From a checkpoint of a small transformer trained on Wikipedia: no biases in attention or MLP, a variant of Muon for these matrices.
Each number is 128 + 24 x the weight over its row's rms, rounded and kept within 0 to 255. Layers, rows and columns count from 0. Numbers have three digits each. The size before them is the row's rms in percent of the matrix's.

# layer 5 MLP up, 1728x640, rms 0.0903, rows 1289-1318, columns 160-319
095:130177111116096116157149188133106164113123115105132076158116142131120100130134125145119123158151103143089103119101134120114132178099142127155195130117142139094156151096126154161160149097127131123075159158152112151110114104128134115160114120092124154085098116167104119158193109124160156131140123133130132160167124121151083159124140154135132152119132140115084109193092110081083096115141125108153134130151140139087085115151123177134125173090141111120110147146166107114152106124135126
093:150149159119144151145146171091124103098107084132194127125111146108095127126180128117166159086110128134142139137163121130134161126165124115113147154145158157153158133127132131132140111118155174106124138159131109171085169107124162143144066115144144132131142135119161184064138133131093129134125133115140126150104127165147100135115165099101125129111113177124144152123135123138139138109094136144126125181121153136111102152151140130132130155133119095136108128112104104145112130141127137
091:168127137141165143113124122134111117119089105136135135109127047158095166068137144112083126151125136104164127129122183182122100111116106110158136145153130147142096170107092080130124158098120096118145139127166105140150158111113094143107118125145136106093125128145068125107152129122129142160107145143082139113119155113162195143104098114121119153152095121107135111133153145098122136103110096114171148127138135112126135111080134136111103207109158124141134090141157155114133129082117145
098:140118081144128154098151124099133089128099139174168111174139101090127084147154139141134116116130113076105089133140146142149131141159152183158173156141107126150149119117121151131149141124126097128143118129151130130172157119157103119119124103132144162129112145119090111150166166152113131139132108140121105152149159122127094173131121159160151141110144141139161105173086111126090138144128124135098100070121190113098129113127144142128091129097156113148091110088141151140164149103169128
101:165101104129158127145123150118142118145166122143137106129138136069126146147160136161103086122084154148129124121097124185137120143092102152098135095119115148125149171100145162161107140119118105139122150137089108087113117104109129141103140145120097125118122120084133113126144140165136104140131137119139081141113136120118125137083119122111180148102137096103150137146112105126120149184087122126104136120122112088105155083115124143138126133097104118175083133096104160112066115118110143
109:161133127136135131131150162089150131130118125121126148128128122101145086125127074163154143139097124128111118133128114114129121085119153096111116127110117169085194110091110157090168170094150142087105147134150152122137127119096121103120150109150108151136133133134153124104143151107146130119135132128101132154094146193137148112150159097130106100127100155146160129161131133178177132090118148124093135149130155132102111159106166137115162097156140168173138151107156166109150149142128182
091:125144153122130139109170135181085141168176123151136136085122102136106107154160147133155141154090130103070118119115136133185100165168157120167145116124143132124127148164153137138116092134177077157170155119148142175122130183158149141126150101106123101124193152117143110138145127143143140145095090099169114159106115116146140106102116126153121142094140139100069103099174114129142103187112130127128133121086142067143114167099130142105130135139087153149133103099088135138155132130127094
114:095125183103138126126137132166101138101136140086119129137104119135122131124122150111078147099088089130120150118141120122136146191185131119136172127107147117098173114154121162090150111124099145088111132128128151123134146135153150091151110155130151140157103131104158085094137122125112105139071105133089122169114150088160107143123149120108112115100140190150142128118167120143145168120140149162150149133087129137114134124101124124194142173110105093113128117107132115167175139144143129
089:166166191109136144116120107167123155143129158122153146122128134147126123116161135119178122163143143130058118133140154136123145135137144130120101144110102126150124124152128136132154116104082120145129102104125119115128199138101149174137102113108152153150126137116149138125142144088111060145135167113146115161134123086108093097118145174163116144160142151139135172076115126141108109079138118135143114136122159122126120141158128125168188124083118125123133141118124170125090099118134133
074:109111146121078138131116132091105118117174171091150124138123126136086111098136103151139080131127152133119152105140127107124120096121130139114111111122142124106138137097163090127091185133117149174104145136163106161112170115125173141119144103113156142195135118108098156087103133143192172148114140122133141135091110137154150154111128139093102118100124105152155101132111140086150151130129128127142091151138135185099102109116162166112126147178142140140086089122147118109073140141172180
102:081064135147139119117138118163128158084138136105148120107136121144109133153131117133137141157128147137169097130138151168125144110142110100116137152111142107089155106087081139072128143125147083131160153151152158135113171144115145110107118123144107162123150124149138132106100138122104112122107113090107128128099139114106146136134121119144137087129047110118153195144136144147136139128089144102150111128151177112126134113114100149140147120110114163119139143084143120139084145123142140
099:137144094125137141104135140141171123137124116107154117167101136136108160122141111132142091137093154128091153139148131143105109114118108107110120116116164106087188124120132123125146107124106157108104085128121198122165092099109135156152068137120108071158135132150135110117119136146152134201131103106181145157123129088113100149125144114141127104101129144097104169123122120108120124118113120101061145115099102144168105141143106105127131111148127100164126124104158131153162151146136139
095:121102111132089148140130164127127177147110097119097113125147169174140139127137149112132146148117135103127087123149096124131158106126120135116106114127148097128087170089141116119147176131146100101175098126165138146109170112150136085149147155109094143108102128100108122092140149141159147103163125140129130123137063112125101145102077153145139118143168135129089143134133127101139145138143119160112142160170107135140124133141076169118098126133145167153115126114131099126097129109124138
081:111142107179112126125143101122151136108147128152145130128144112101143167118185146133146132132102183105103141160136166175066141143151128115137113089138142110105104166142109114146171121094118131113117118131129140182158133185119099098110111139169124088117150134087118123146118137110109170142133178122109126109128138129132120122171101122162132111162116128113139140144128117165174109121086144114123157191131122153114124152131167119127174129097125103103124081115137137078126127131159145
081:149123147125165126134098138103094170117157173099118143107114092113116118133096161088124159110147093145122142138090124110079111116121167107105140131112136115106151124142133126127120123124145099115091106119138121122073151091124116128159143146103119122124134104138139126099131126031084128136093116135147128110140124169093121066111164118119131113113080134128144132191126091111083131114132148108114133105180119130150124166120125115110127155096107101097117155102156137132145141144131124
105:196139105126156122162116158140146114112130144126155128095072133115130142127123121129105094161140096134132157124170121130077157143130170136143136122127135145169131102113110126106100128151102090126110181144151124122152085172127137143126092136126124107153137098141117118122093127123156134111125149097167144160174138152174116099099136133137134164140102124124131110101121133134146111153158117126125150115148091108125171110130123144092128087104141150128127121097150127121118130094146131
109:080159152103125095059131138143087172104159112139111129142143169095106140127139143068110139107099148098138147128134115178118174109105110150141107095157104195138116121119164163113073111119118090086102090075158153127126142074156151109159120150108125104132109096133139142114132132124144128087152138100138104128080095082103121125156116130194127134123120105144139140132141146153128117133140119149153096176122166134177119141121134121134103132097179163128176114125146094118163141140129115
103:149096122148173124174103154132115121107128095101125115152103110093128186118160130160150157111129151142168074128133095122131069137101143080146188155151129112141139136136115125136122154101129115159122144143099093108115110110081162113162128138123097130151058104109150125140150148148128090126108156152123117131155129144138155147119115099118116135147117171111137109143144113144111145137118138125172139150086129149139106111111113106124145150098111140156111145171090136131076099116162157
102:119109159122147113102125126137147178177114144151103124114091146142158119171148160120131143140146131140129119131160155126166119146120154115145129164112138145144104120100148133134098083100107128104145120159126155132141143163127126133123140091160067087098126082085128165121106115158126083126107080122143183128133136135134153137088156098119125047128129150143131126136128183104130089181128137094120138106132130148092132096109120109130145162127141085087151151171134115095131083148144175
102:144123145150135148124148136102114120130134161121092117106148128094108091138117126077126149136133121106143145126159116100134162132085150138099129129128080092170142120128124138126169157147139189128141097136129132070149135135115067151105118077128164111090131137138149072138121116100111092094136142094153147098133116128116128121095115127142129122120111112151117098092167109128124155119138078198124142165103131148101149129106140117113108158158120135120150133108159075117073090137102138
090:146136109159132119111129139108117120128108114072137156174117155174114169150112104174140090071170081162152146109109107093125176124130114121137133103130099136127168170139095118171128129100134144132148163117126157158150118094125147133103117104089089113155118165118145122116078143137178082148155108128105195119133132124123136135190146166093111093090108140145159096155159118170119117127132162137135125123110144111134127142160110167155135147133112118121151122138178138146123159112135144
090:122108138108125143092141122129165118118116135179168144161146155125136100139107150121111174159115121126112106125060127155111088110143123182115102139139137149096082115174150154167160123090149129121125119085116120132121141147082111149112141140104160116128095126112140156114118123119115151137164162178125116147128114115176129105105164150144143116158124132112127109125087167120117130109143149113130102137197171138116166132105133111130103163146084167125128128068137126135115133129093095
089:170140103122139149163133120116131126160145095139088109123141102132170142104099083103156135136122141138127127158148153087120126117148140131089153109112124106123219083157092124148164150123127140121109123159109192114075111126127170172126100139153129142161130118113123114112146122134114134150114185151105119114131134136158146108129142143130129081128164122153139130169119150091111107114119084100153145107099158104120113132112088061121140104087130117126150125108126148139150135113150174
103:134142135058100119138103112079136114138150113141143173125121147162111144159118144137153097134089120114088076090118095143127160147153152109145129120133158113150137107160123119133163107140130096089137128106146150094136123141126145120185169113163115140128172129119110168166090081115117082139121134109084136114135137159147192156149132144131142137123138078094074103090149164081177116138126131095108144144134133119167165121130133118088170121114133153154177155166111117111106123130101098
094:113149123116126140131090088154143120122149104088108113117130077128093112118117088086167133113102123160126096168154148124146133162121121125147116133140147082111156084120126128124118096137119152105117158084125154086110187135119109127135127103101119142095129108137088124144124127090136163100151120139148148127167174106165124119136110164166094123169115140142135116108139127132135103124127125117089147131137120115142131143085088136101159142115157141127154142146120101119102136118115126
117:150088103095135136181114126124102123128153115120135196144114139124151094141158115141168133148152147122151087115129146166154104113150145131119106120128174107150108130142120071095138116116156100152142138146117184122103079110127110139160107112104132142091118169101163118139128098118138131188160137155118104135108138147126147147152139143130144124112113065093141139162165113132142123162155125128145188127104189111120133113114118102109106179100133114153127153117108120151159136126069157
115:146115085116136143119122161160156119108092097149128116158126122132127090108122159098088132158143137126125099134170132141121121160134169173133102123136162153121130115162137144132130164118132147144132135114150144134074132133105121165157147106135103087099117148076116083132108085125124169184128148127106117133152169125150167143149148136106115134121120142136109146094135129157093129143139136120154128081129142096128124166134112128093179115148127099145148144079159141110140118110142122
108:130130125145117099090140129104130094127134095100147110143122129111121131105158148162145136104119136129126088142093076106123160137117115102130099109156093105118098165135129124140129119133123195130098142124162119131119104121158150121103091145098133103125101137095114143118161128126152136111118143149108124171121107128138146153137147162132162142148106105116170142143100150110129110135098122145101148140101090157177141132148119147135108115131167160151129164081095163149168128148168151
096:172094121108133138107086118177134122154131086109142163110114110094168163159133101132143141148122096113146157177150151102142114095116140129150114133110145139103080131110161151098129140145106134110104161145143134112116145157131085081127082161110136100157093123122154113114155127106113153134119126088145167163122123115162102135150120103162137096151163147139136165165076152118120080152125135162172157172115190139146138111101124100126137127083181131148111135114141135154127150168132069
104:150145160109119123133159128139166114147168141148098144133146112099131170147096135113099115140140111070116096076145124169128131092141159135136105135134101143122122114135095157107150138126140172124099127079098083124114109108121125105166141098111142074128154142114158138128148161138121161121121121130176080128161169122164108149125164126145085133167151119162103121128129192177132118164068161156120138127115102136146136159097127140130125131120188153074175142146103163130111130113114136
# layer 5 MLP down (transposed), 1728x640, rms 0.0595, rows 1289-1317, columns 160-319
092:108095068134090089111133109133144095174122155143136106143152132149163126132132123099109068109126150121149157126061088132136117109103158082138149159144088108100086142140108132117122146179152104112148148113144132158146136161122149128111072081151128147149119120129150090159084146115143127068129084159128124131093127123110158139139161122106150144128118155110130095143169104101119164123132110112133125142099110098150155131154146119133119122185147133116125184142147112172131125147083150
101:155110162115084170131099143094069107119136121096134120104126128094151133107171123125162147150134117081094115170107124127159157097128090084122121156091129113125126146115149107142127092101142115162094155108090124134148097105115122109128154105110108154128160111132100133103138176141127115176135165127119132179111103109163113122154114130124079108123108140130123138161103144090139118153158107108159159103152133132118130144129094159156143143093126192135111131105174113180150095098109128
091:159094168137126095117140122121166123167127107119138130153107172099138170217132113148173121127148154148125116138151116103122161116131143098100101102146155127143082155149137131115113107123117142147149148114112170157096138145133101116129095137111169122157083116124159108138126119163078114100112106077118135165130155106121110116101164148125187083087124150139152122155086109147109109143156143123157119126139190164094113125151124141112137076095119096127132161112107129149150148112152161
098:084098111153057155125145132112098094123144144141124099112126121132079117117137181142118156122177139148099146113132165137160182108161148138126140126091122136108114137152118129167177159153160137126118158085122103099144116155098169105107081082136107168131124154078130146104104116133120088063152087143135119090091138081102139124121075092130138155143165111157161105131137149108076142106117133161085109125121123145116106144131070114144100129128126103138118120148136092155104097092100138
100:154117140081132122111149125096135147109129087126124159151117167129162133164182094129139126120119126133146119126139149169125123125127120126157067136153137121141125147123130141131162117104070115145131145139100160128143119123110097138117134073129122120128119135128161105149117119186090156152180111149152146106132162131115139104130119125129143108082119138102129118118155097154103109114153093130156104111106163135138139119142092110097154115120124151142167158079121171130098092141106170
109:146170083173146161141073109135152121162167112164136117122134131095111121115167157141171104094131133112146137109129108123128113130123181166124123148064153142124118142135079123122124107096089133123149168135164126106160134152132132126109146107117105132086098091133091141128149117158137127117108108123151149131117153110101110114089128103147147112100165167135131101126130118105120114129164133125132098101149111136118128108113091112103134149164152144135072112146099107097109125126170117
095:138153095127147120109153129107098153155117157107100143106123121104131123160167100132148139128140131119103100119143124114124085128121136154097167120107139127095090102162135114121130151145155116171148128093104120158156115081126121129107166113149157128152137158101085100146130120132166148140121089131092109147128111125130164098160152110133109133119158151123127143108141113082115139180080121142063141139121083115093132161146127123101089089084120151157104135108141160099157129129103126
109:103114109156100139134133091145137152121172115108129113104113138137109141126152125135117138165096100133177150103143116131162158150124149088160089086081107118125094111129105123132122141154120131110106133139117144162125099166173112156169105149111151153128091101158131148128160168109113135126080091113137119130170127128157128122123160120122063107112154129109147114148102096144108134148077161163102133131113168137123095122091155103114141097126127146079141115141147093123147118141168117
085:138141171105107140134135120102141106122163110132137132171149125098157146151151135151116100133154141139108148137127158119108074149115130129128181115113122124157102086139074173153163122108093120154127117125120091111143115153145094122155131107104156149128146155132131155113152146140136072112131109115097080101094109118139123161168095135157174130131129150147115112137161124136140151104145130153160133121140124157124140114144077102114144080118121118111158105105131135125135105113138139
076:129150116114118135122144121161148086086100137140101120116135161132117075113126145101086140106137103115118125135133187156157114174130162134125116117145119108122099123090098126143143114150098143112143134125118172080094098115102073114127153101150133126120134128124091159109133129172129137128134138136133128118107165121098126127139133135150105152094123104130138080121134103066138136187109114091092155107125096128156177112139135123147139120127119122120106139063147087088136124099092103
099:146101141121093157139128135145088107151126126146145109157104137111126088126155117092081178120126111087137123128122169074132125115119124140162123117157101174126198135140105133137117124103141128144143088100091139176101126116149128152159155108128111157101129118120148126136129123113115131138096107135133145120146150155124088081146133108089142104149096163151091135160143167118112117163150141135095103095123112158191132150086151110110134101138125130094114153115142091145128129122099103
098:137135106118116126122154152150147148096179153090103105108158132107111189146177136174208166122117125164142115109163123107183144117089172138164107097125133138160100146114159112101150102137139144104070124119160135114135144155158127121130149123099139115150106138124087183114156151170129170156117099145143170191097103111129108126142113114111114146091128162126123126126100115106129182136103121120145125114118099088184125131113112114132160094151145133184120139099131081155124135121088171
095:166123122170124165147124095152155139097121142134107101095112138125113146099126148156121146153101087092119132123133118126098144137126138091149130109146153125141150115138154119162123089134125130141161142125127105121171160159108169141140086146109120153132150105089157139135119147135110126111120159152119068126137108082094134137129111116130111121119131116118107156104137099136167119109143137094120104149118120128122125090086106155116098087098153099123187081197112127169089136134210106
085:149122139157120112136110122139127099142142133135120149147127146113129086119126132133086150105123100134123069143075090124163146093115113163108106139111130136163183116108144147102091128132110136137150098107125124108131118086121112104174115121118150189147085096137141117148164109138157104118131135133111112103119117115143052156094186143117153137170135100117122122094110153113135186134136156146129105047084092076144112114163075130088147157128132139181116163124128086135143133103088130
084:141137160135152089126127150108142132124139109132111154112126161154116118117147077126195130104171153126142098130115158161084145132132164140126067178159138111103159142077138139117139155154140107119133111106148127151108111124121132130076082085150139074144162151168135147109152108136069105118166144125122124129148139168120105128135157075110098161100127121112126120173125136123146137114115107132130121101144135102143145115084097127123140089139098159092072102159134138151166112094123110
108:134151101115082168150142104108114118097160152104077133095143116106118078157112147140109121142124122108126144131147096145200134098143118094076119153108171134159150088113123134143158121146161117135148123123113136124131124148103121067121122096103127153175135125157125128115108185083100129109150090160193140140144147143097124140112126132108095130084091096156119096085111124096103079165151157107145167108108105115074159153087141154181141113153080137118158112113095099151114110145097144
109:105134145102128138089127135144123155109127120111140150140115110128133104141122119093086122115137146135087141132117153140139133151125124078114132104179073133088154150127207118116087132120095161131110093135129105135141134115147125127124130085114137110144123151113114161131141126122106105134138119091135133136142112110086140132129135150145101140199130104162085124121116128143118109144130113136140087099126132140113136115131157093079136131118106089153099124139157074113130193122092130
098:083129172115139099106125117122127148156099097105139144124099132118077169137142147143086115156159080116071143138149114129149121124138067138147097134109112127128088134142095156151111109127137134104102109113124131128124107129113137158149110121133112132095178162153116112164083150129132089140130120121142200098129156107118101120136137126126099136135140128143143153141120163116139161138102128153096141134149110151104130169141114128146134099152084150128135142070158134128121116115089128
100:152114095146128120137136117103170118135116181122128108173089117140140113141136150128128130092135100159110135090116121121131132094159152142078104142144142084130184141106113122106099124110115087106065118141153098129123153205140141144132149136135131100109119100123150134154144098128093144153127118119137117151129103116111103106145104158103117112130130148135129103118102098115152136122100125112118078138178054138127139154127084106120157166105110122137139123122156142098128129102204108
098:091106134118140096127109131157099161112109140109126112160120111099115092126127121078152128129171141120086126166134063145150118159131146132090128116117079099099165118103148131145131131111151104146162122139092135134110114137128115139167147131116102122111090163130136113118083111084139119117083141128126116174115141111102138068123127126171115149143125152160149099120104164173118145136100101139159137135110164128130125121121135126169150108108120160133094116139123092119084155117126119
092:121133102106165138133128119114110139160112132074168126146082114136125139131108159147150116109129090131140164127125146122125138165166103151131129139119123145127163155146120132117136154170128113128131107156141126128063120107161123087161120129153116114123129167152122113140116121179199105138166092111105164120114115086132110103124101150134133134109135103108126084136135123122112125131113105086132154122100119072128141117180154134187142080128116109121154149122158181152111119117122076
096:158084140114130145090154109118127143085144136128160114123156162164152097147123133123108130156136089102157081140053120103085157113129084152128146161133141148094125129133145177166142126085140128120143106131154125122135177156070140153168144142089144117168121094145152132088155102106107145131139158141130161100117129138149088111140130150126126100180139132121105108127133144148104089094142131127143122130171117167160132146062108146154099187154125122132125094123098112129164141114099113
089:143104137084150151140156141104168144107135125138131100123139118156121169138141132108138122117151169142124132146158132076114117102103135114134115141155120117119116120121100115118126101137144167104110136113109153099120119118148153147143129098118062119137132111111123101100131105141111136121161115080096133125145152131121131103160178133133090126148146097142142112137135129139117130096130127107146123126106113151159113104139128076121142099096105093132163126078117128150087136153161163
101:083149102118104111135126134114125111132115089149114152112107126133128120149135142109177062134133114081118115106112126125093154143140172101149159119144146151115191136132146116132124093127151132094116121144121104125141160165159156166149135090161084158142171140131137171144060156144139149110135166102143150140103100161117117123131152122092163121084111105155089103154119121136182100172149105113134118159135140137162137137120143110090135132122159157154086111076120135111141152110156137
099:142120150104145114117143081108119120103115103120160135152158142103131120137193104105129131121130108133106142115106136128167128124130111145139166098106162119169109152121126126107154117109126106108084100108153107087116116130129135130126144136149105151154109112107122125134161130110182107148150117106152139149133111124136115133153155134119112137152085136130132087127135130076165144112120118138083141089142127166127130121121118128156102092139142159137162158109113108141080102137109135
109:150117151168151126142104140132157151118107115115155145116128122132119135099155156129163168111156139129136096143039139136120113138107139122132117138136140159121134131119128120160149129128117082117143140136105148155172127134147103138135128159161098129118137151130134109145132146132075141148140118119097123154119116120126125095130107154104115076103122114143121130147139138124159115131147155158124138112132110143137150094112153140126172148138140140139151085119124125118136106116120128
109:120137154144108158140099117092143107070124064155134116148108114134089097135141161141147126082126118121116084099161187127171160131087167174175121099127145146095128134115126137143159130149169141135158105119128154128084130103096116153078136159145144164135121135104142116078172121101147156154131106144135124154124142143157183079138100141131103119147198092166158131126148095155098116115108123135126132114124130113125127125131125153139100079142136165154109143157150100108123108144146123
102:140110166114076155131127118096110110160086130126150103131124149122142123191130121098103092127162086130149106179121123125093137131130159126147084159106161146108150126134149140098116178139118114147086145140133137170114156100138142168131085147152130158091151132173105114109146097148147101081137165105130158151115141116189118168108138137079088085178163118172120128113113135168121148129075148128120102123119149168134122093137101158170102069135130152104110159150135145119148095125125126
095:118175095172111147116128186137083154093162118115107120127100132108086127180115208125130124126143151161131084166123111159100130145173106155143152131113120149097117089120119123140122094132110171121140148222136173123129136117149122127134130134096093150100136116136155138150138149135138110126123187142184112079113087140155100143134090123122146142109135133166139099102118137153090137147135068166114126117144127163126125156111171128124215146130101116119113166135113086114125113152142125
# layer 5 MLP gate, 1728x640, rms 0.0874, rows 1290-1318, columns 160-319
101:132116150125135139158107159097129120102163125134170117161106136114115154117166153133173126125149150136165106158160126137135119107158140120085121164147119104134106131141103133114161114128113109103130116176138081180108124082137172116152111135140141101135137164103135140095120117154134118114154100138144138164169133143149115115134110103096067130155122133104169098139110116107099126105127108116147165088133134112106122120145149121104108149117086108127093115108097115118139144146094111
093:146120103092143130131132104145080143137132115154111119157131158123143154126113156118166107123110107119135128111142119099100124139099140125141139115152107138149124115156126157111142117132148143146165119101145149133095131128161112125148141114086134141145109105180126154131097105107161130112139153153130105122133094101094158133159137104123196104102151131146135096133142123167166162131163153139137090141140166123111108108154115127132098099136148133095104097135126119150145107133125137
096:115101100111166141132131125092104124139087140086132133126139112169113113131125138142124114159138119173104140126078111065167157116104146137124096108146096102148089179142120137134155138084121152133108165088107143106162123141142169083090120119117129110114111153129133118123117156073094120122141173134147135078119134175103151109124144175161137152147110182123079142130150140102135136082125143137092083118071118122106135118152117113103091176152110134148094139125126149142119117102151119
100:151153111110142099133121150110125158124149088123130146143110122131127177146116167132114081125123164095131119085111151106129108113106146156126164109161103084149124145105131119134091130104121112127139143113108121124185112141138134109095092119123077086154121118129158121171081108137124119120080094109113167115147156118122138156105131112132137150145126076118151150117108167169096132126117185135128147173092159174126146147148119126107145148136121094120095145123145097122100110099122128
112:102171118171091156123093102125079087169118142130121113119142161092174090087154173118130146143130116114137132148117116131115175142134156155130132113102144104139102130098134125137115079121154096199170118130090118102147141122131088149114107085142182153134130141121129135158108090144131149127108064128125116076143110136090165121108099137129148120146118101136129143154116115103100097166122117121145128135122154120160154061110087131186104151134151126122100100140088113096109109107125117
087:133165163159089073148125092114159103146132095111116116147152122111091148124142116128108124138141177094100137161112125125114140108153141096107069152122142116121138119067143170156146082108132103122152129137106119138126126156164123153148123105126109144099110146153143113121186101132097115139135168155158115141111149158135141133126119134148162094142124113111102125148128105125116091117152159153155179131157113099083105114122143112177136136129152154152103089103118122085097128154135137
115:125148108144134135125098111125090132133127143093125090135137129151137131152136122112144120117102153124151133118132177129130129124169107171085131136196161163174107112146139142128119132143106105139141099155171163132115108148143088148111187130128100144069133125122092127154083150164131127105126095124117103114137088127095119113119105116144119112158157177119138142124137147140120124124147096101112117128141138133131102167111149147151171140085113122158125131104132118092152090117114156
082:102155145139118100167122102169119125160174141127164133181162127113123130129149184104164105139111099086089167111149127139171107130086167108141141076121100113128110101100133102140117109137127109064095114130092180134127109164124175145102115128179091079106106204131175151117139131127114143153116127092107144137149126148144123110159141133131082143147118136182167095078112126137102137104140123136134108144111113140164090141107162072142115141155144065138108140135134168137111113125134154
081:156144121104132163148128139145179087137118104125077133100102127133117122116149129110123141108107120084123097172138167138132114174152146107134171148143116111130089117145135118154146097139080108120139121135131157116098093158129074112157137144111119144101122105134115126123131137113106118122134160119101135121112156098130128136171146143121121179080139097127111149126145116136127175210090116128140118139137092129152189139158076123150162099096129136124120093121137078105120148140084111
099:106124108112097100111145164148106122143123123149165130154128119141105111119097124141072144118166131117153136125142139109117092130110121122134114116135126121123125145114140080087124132121153122169139171128136118142152081087135110135160163134192146156130115114131102121092134143115146159131114143126124106103138149113109101103135080135112101168106109121123120097130172096102152109165141133118083164094124093111155144106124153108114158139118141111106151135139144107142130149172112169
097:129143179134112094111087151160131136141124117129154091144135140106140159150152149094114143144122138139164120104128112091146123111142127145153118081103177124136109113135146158133125143099124145143139137087135144130108126086136156094174186138121175116120114163138155095108128092142093151163133116136135127135128132137065137154133114097115111123135139103147141122110092136144088105132138132117175102135092142147158117158111084178155111143119125104131096173107111129135101133145105131
095:145112197149134120131123072081112147150139163136094125137112136123144152117117158099135179084081128094081146130143119124112101148166118148166155095141141106131134088144090147162136146132159129157099114086107133087161088175104147087095110150123105127109121135054132105120115179129123158162132132108124116107135131099111126158114167152125104160141092092102133121144150184131133126077123148122126126143104138135133111106144132114174159101101132140132138126163120135137114149120131158
082:122126070148145135103164110109166164084125138135129056151152103119117158120204146116152106160123110118104157148119156140095141124137133136154165103129124133096099139137125127166159105117147148141135113130123150111166093155098126097134122125136142107073146146084125129129119157151111173161121147103113138149128110122085133098106104127129129102111112125087143144131126154155158077092111111125121137156162137156118124156108180121118112084078183145126149144145132106144113114171140158
085:084159127124126096159128111130184132127111138145166129125114150115119137123100112147118164171104127132164146129130114134125099127148129138109123133103129218119109102124092146113107111115142123151123099151146138117122140126153149134099150141116135137140077126141116120143158138144161173177149106077135146116145136116122156102170134145076164152093102165142130154108154113126108155128121144110125130117102129145096143156160143111128156131192136151129132122120105093124151111159133113
111:120088110110091155114099130106088106134117133113147102159091149160154119099120144126154081139143103142142124107109121127127135131136100102116124139143142170156099142141083120105137109134099183088156176125173151116112146144148122113096132089186098116136098148128128088156136160080126154092110129093135101141137140165138123142138142152138123099130142074158128112128160153126136144143136127107103113082132150135097125084102143126098103043146135133140134131144120088139148123149128113
109:118160116101130105114100101116089129141099122112096116135176100118120154151104116114143140118162115079139121129138168143089142138092132092130146117133115153139135144157123136131123112147121147144173131121099147142114126134113113126131143142130129126128125119120096126110136101122161123105104160113115133141090137125112142151156115143123136143162121121137156109142138116134144065156148137087104160060157101168112126113122116121147126078128113126145104110114128129141112105111144108
100:114117088110169137134126112145119142163142142127095141101117158102118162123126169096160135165105119102150100118134113110167116149083129152080145124120112110137141133125146145122125096145118147126115134156130156131095105171108154122142128181151089118160152136111143102138124119162131132132161114146138162091104113165159148116129151110140161066120115163126152155104097105171145102157080120123147071152168122156139149103094130096154124087119159163103102165061123135108065172181147128
105:125136104155139139136149135141151112135107103115135135116085133113168120134143106127185137120104113113134131096111128182142098123155154113128123124156081160108130118111118111082126170156123097134116142162110089159127114126131147124158142125115138137132132112105101118143113164101098146109111121127097105156113126147164106100181115113133118070163150124112136125152113130101125118129115094179134112145174139120105130158112113125129161111121118117131159140112129139101160137117155120
097:151118133103160143082113086149091113121138111084138134132148135134170118116145120120137143137144138117131132127097114089140154143140127124135119133112103106127145133070136128145115146119106155143192115120103141120134142138158114138186140132132144136108162132084159077128117133145114123147086117115150100157163180160128149105150136157122112127149104130115163119121156121139115119102129097181132156111121107143130149106097139149142140101136147128085118103157087113150107122146107134
093:130107077098126163140116138092126127151118139137107135131108126158087126126109120104123132144118156125126143133133118107160152110110148140119140129132141147104115112078156120091138130123122096115095119132143099154127165123098131121170139115194121138126113137168124123132145166128136181160149172143092117152135119108108163128124152116148129133144124118110102155086135085118179119116072129122114107099113133118084123110138165102138106103136143128111168132125116135145143149138144205
092:077120104138121099140108150168124147163121159149091156134119125149113109134173121135111110105119121081114160094097113155115118126123123114145133110120152102128134148160110117124193149172130162144102147136140098141147105118147144079131156157137104113143137170119137120137113153131120125117150141131152105161128100120178102130121128106130100106152168101128129108128096148130129127160117099140119132124150133112093126107144170106160150146108096151173113105112132092114075107135149129
092:122141124115131122136134083109113107118098125144145124133111109142150081098140102139099103137129124091132124105144114170117112149122125079153076144138091119142140119141119123140114100124129155092183133095122107144118149145147178114153133110113110071107170150149148134136118134112108144103124127103126146120131125136062097098143100123141126128134105128115128142119117100143124083148118135156114117149101119122138152111133138177114151114173108109159084106116146164118125147120110106
100:121156154082133077124112094141137124137146121124184137124135144120163150147160181129177126094094099126072072137163098103127098130109087131132142132086122161127135135133148150131145143146123111121131148119065177173132072107134126077089157137137115154161117118117135095110107149071110145119077151142119134150162159104125095119126125123128101128146104134135123124122140137126148137143170122096161144184077098119124124107141092155154135125109105120141104179098125181105122136147124098
098:104135127159137106153149129156152123137111106176134125110146096129111148105131151094152130150113122118166148136136117119138135110159131152098132115102156124165109151162145112115100152134114118135101150151143168132134090145145157111103145106099140102176156130115155116153123158179208113107151118138114149173092083109098175097128154142140104110095166111139122088142155120067124117133125146163107138121162111138140139140135167094125165105161158129160150124150113167146128139146138129
109:098156146147103126132134118121099109172104144154109109123165121105124122129090125126063160097114134100152155129164110106077128166163095106116124150117157128124113135084124171114119096093065120123132152146142120137155139160110121114147130131161186079122156121138109113117130122161132137119094116137137131101149096130127152109109143098132116146150156105146124139103101164148131135135114157105116126106132113148145084108139114111125126146093133178089100163121108120125143158161132133
105:125113148067124135122176160100097137091142139142156121114146109146117101158138124090133139122117119107128164127095118141143139118103164131132134124150132179151166176131118148108127125081119156134133161139087090134156119123101113123125065153145135094136138136134132124114105135110110114073108135112113145171130139134109113138086142094164137108101097113128128107122157150097158132094100170114157110152092169154145098101144174117159101150126135153125132135127118142158091118130131131
103:094112133132147144120139139115160112143100133125128117164130101150106102106141134129127150118098121146101102177095131143113117117141102107098135112129138147116107112121112125110153136122143132095132102126170166112140147155157135139125103175079133108112143145116123133147166096144153123136147141134087138116157078147150168133173094127125184127146123150120159062133076092082122145130108122087082131105118129142150131117167171163083108138114171096153097118140132146118144099127152110
093:117163111114139106144149165116175111163117138135145107153101090147130105092139128151103127140135131146147127134121102128141093157106090120140158076132135127123140098117100137157087118065094121170128171077120140197129122178141150175134137106154126154131102156134090107125107116118111111107155152160128121139106126154116131076098164144117128129110090116141146114094175151135173138142118136104099150160144145149123112141151143093137119126129092103152142113142145152135114133135154173
105:107151133171124161133113087122105137121132124119156108124126158119100116128168169090137116143138115109151151116112154132127135168163174136151132112183147145126136112101125158145159075115120116146133107139117102174131086146144117118123117142155130152136181094135123162154100114116104153140101136134117134142141141134138148140114122117136105132129152127133152140148115124135099153172123122122128144091168090129106090100105151140122151101121097124116150136142064159149123114109115134